{"d_model": 256, "head_dim": 64, "rope_fraction": 1.0, "qk_norm": true, "bias": "none", "init_std_o": 0.0811, "warmup_steps": 567, "schedule": "wsd", "final_lr_fraction": 0.1, "seq_len": 256, "doc_mask": true, "train_tokens": 694600000, "steps": 5300}
Each number is 500 + 50 x the weight over its row's rms, rounded and kept within 0 to 999. Layers, rows and columns count from 0. Numbers have three digits each. The size before them is the row's rms in percent of the matrix's.

# layer 5 MLP gate, 704x256, rms 0.0947, rows 600-607, columns 0-127
098:443567472507558507493549426564489524522573456477533488529476507533527551521490536479501503518510556502545457479544511390529433518518572441518489448497448529588467500480507480350502469484462556470527507521503506463369451489497439552429612507513671536528513453506566491507578484543489486477402523540499526471566505421544566465521485583516566491475469442533601496479573481508489552448505
098:501471596521527454413521498468461567489509370496417537444489455516574488479509512533619592460533433457460422598476456378567522511413500490507543597541428532444472531448526476424461443519491551518601532539486480505401536487472489594496560489434530580522474566398476465490492527537490446503550510489457431586552501404486463531566584511529588468494562473551457540509509524448540529473607
101:506568500576529453471478507504508504554480510479480514461394557454594487536541425565545533557566493432546570523492561451471453566472512572544460458447508486506498464466492571461507490569525497455458480483454510629506604540480504458435601441466466534498501461524486424481481525512406469461499484510534529552461451483555524445521558525441402497548454421432460483542495546492528563524529
098:587489550575516533482522434478567460571488428558567425595462553468573494437514523525457473543570548510520553572483549525524456510467557552488565453524572503442512572558426543531481472541389439571630548392556527417496478515476500483519407411387535615530485472488505563436532449507369449447441524459512527568500511477510532536529471500495467563540527494529504439451545532499537544489544
101:513506525528507491525559342432489507548518517492494423540556533514562429563416551555598409522391528579540548428501520505518583465452557528552389433577513505352504421531526486497454510463504562534562536534521475368467474507594537461524537531520546563470462516528488545492568447527576433506484433441548609485466399488534510554561535420494560472482473512434578503531484538487447537532518
098:495534420574591549452414500522441464498519414509496597506487555471474527509431525513474501559592485575538412453533588458502584538466509479496483422512547576396534542534476471345479497485499535542466618486529467475432542504604538524505502479509589502659514499481606424434483426499462425542456475488506582474501520572460479501528546465556516502504565403519500515529607603440494555510519
095:498523530606515543491577484499533491572458566492503493493492524454448491445551486583545418420584597529534549449535542511446394504527467527545488569423607493469491447555515433519478498554517394485531591443549517448500442472499396470521508498558487530520536453543506451547457500546570459537580530479462527436545460512573560543466569430467485545531565506497534549507486475513536583438579
108:504470493538553396505567426478470467508395567450575496407447480469549459501479509473511504483505480574516532517460419437454553530432442514492512562507511497373422567527490409473544482467555511597455516517593510458576470518591447546478424514524460437465406488524520468422462414540526522537489506491527499457474421439629508535487607410462521402496551510524524561582454593486478540491455
# layer 5 MLP up, 704x256, rms 0.0951, rows 600-606, columns 0-127
099:496520553529426509591489491506528461494520511476561525487542531463621476503564507476452491531516497549488401515515417530440512506563523403467546584517549416490549511466513525545478618558552465584512429576490491517441483554438520553561495507510477505502458471418483525571603584477491385579545576475573581563479396452524571631543459513574525463515466470461458411561511422505412462520528
096:505576493369444438510469540464648492504567425548512444468518462552488512531452581587419468546605476516437587542439562573526470517539530502444476514547566515421500587500479430516484416455467519430441527576459514532520539500500527515470574444350510529508517524438428514531533475541512416508457551483616472493457470552487515503453460581531507503445587439542506567535401491475548555365445
103:460566532550648454583527543479514482505488487418522437487405491477516471467561497477561533536487465545581490426456450503564467452458471446505459563490512439536567510468571503502485555509441480483567555446541493547554548463429519382475534499490614370464466486507510474383502533478527519472468372509471433380515510476492531497479531503614497501470462470443478617414625444594515450416389
099:480393568397473517475459509507486504515423543516462499521564515528464443468474436539498488553545545428524476525442527496503527462491405484580585530523513581452479563526471445564495569460524515474524503500542552526481490510483564539459574500502502493527533445518580497461422412602575430490505584464506523576409515463622520466397476408545554443463510562510468462474561520511500454481523
097:533556445474537446486481485469527508540517537434590583553471418473530483469527434542424489514515443451518460405458443526458477469454563368501404553548548481456543504532460597434482527556592505480524531539438556496469455613506441403460579506525521489429457422506541491528577539501559524463487533453524546478495406524460440383537501442494504489342518578463502478517472443464503470423507
103:464477474617568539465522471589497516550517535431514512478511468482455577528580572511575529501506558505502463504492494529467542590531473427507460504414571541464446499447462504589568424469523476443486473464544509470448409511562553469505464525497512499470562461543422548540416495633524434507491570541549488521483542522459443440505492515452492492501504580565413576429482529452583513572526
099:598532575536438501506465488512495475513513477548475513510442564514452526455545497530518444537506520396508501477576573555533455390546538520591401509490493505630492595473443452432574513529421476574546577570497466495396471461509458525497500524541529522464523492488446472488463503479475460542560589383436482476488538539515506500559390459485551412473528467522543432443552494422555560457598
# layer 5 MLP down (transposed), 704x256, rms 0.0779, rows 600-606, columns 0-127
102:488465530559520564488521457515532525533580535489579451593460525559530502460455438487544451527495484356523575559617627460497600466518412396425574423420487522426465538537553537475433478397384525461568484532618367403524576464464443518515473459541534459480552540580469435405541437513492509492432434496533521473533480448474402451443535500585520541492470551467512525471480554516501427453497
100:461465529507486461528471549558506501550488512420463541477494467545532528498492499570556545541417476452497436432489513545510455512514388491495415529516586511433484423421489449476474555516469466483554422486487377618465449446470531542499586521583477530493499570465549522593474508511481475462498454521522389534436605526557396500488504494644364481469550389445387418491533574503441530529515
101:431588454468465568471501487557504453437486576502492468535611457462531450366461582544475490541488521495463481507543467455460521432467562426562433419422509512390549565496555530505410523581421513523484531501588432568439455514497489539497501512459461484526545478524504490448507426593498451539456481463483441537496538449471485501598409445466563423540481449458480560486398442644473465553486
096:625581539406521435534480499483522497574502507487528519591509483480466499559546523485545573462548452516479528506501518439482499547601545466547506362595451466596464492559509427538558483467401448522526533491625529449481599427555502543569542545521592495501468562516489461500454533435393438550605515515496516508538498550485590445481518456512581491504434455509499554498381499429570532509486
096:530459496497530562469433521502531572443449518509520437462389440556467485517422599482441577549505525487444558481448403483482551492568492668392466446530490464535463488572455498442525487443509542453564463448459575507497555502480514526478557544421588488450525597454528539444456532369337556547475457507493466581535513583471608463518429500491513513525517492562457465414515484556531460446435
104:500549512508480524581456459581494557522519476557558487482516531479588525588546494541486558419627422555430487505591480552420442472395469494529413446516480467523546487542437516591605468565594497431582513515469506392467544491496410560435525488528504536461547522492588454490627535466570492513502560476509549557463571511550560484369477526540487494544517481491503486497565473528534518549485
100:442471592487500511556513552474463513535472599473475394546554561459534471454501482499535482468477477468505545468498448576490453560517426501556531480537499514535502478485553603590477522487464585481469566452468501660497562440458460504530487430503611470516551473459446537516414482448545547550517484503479484451537533506572450454466545549455527429565522501450520485453509503651512393473526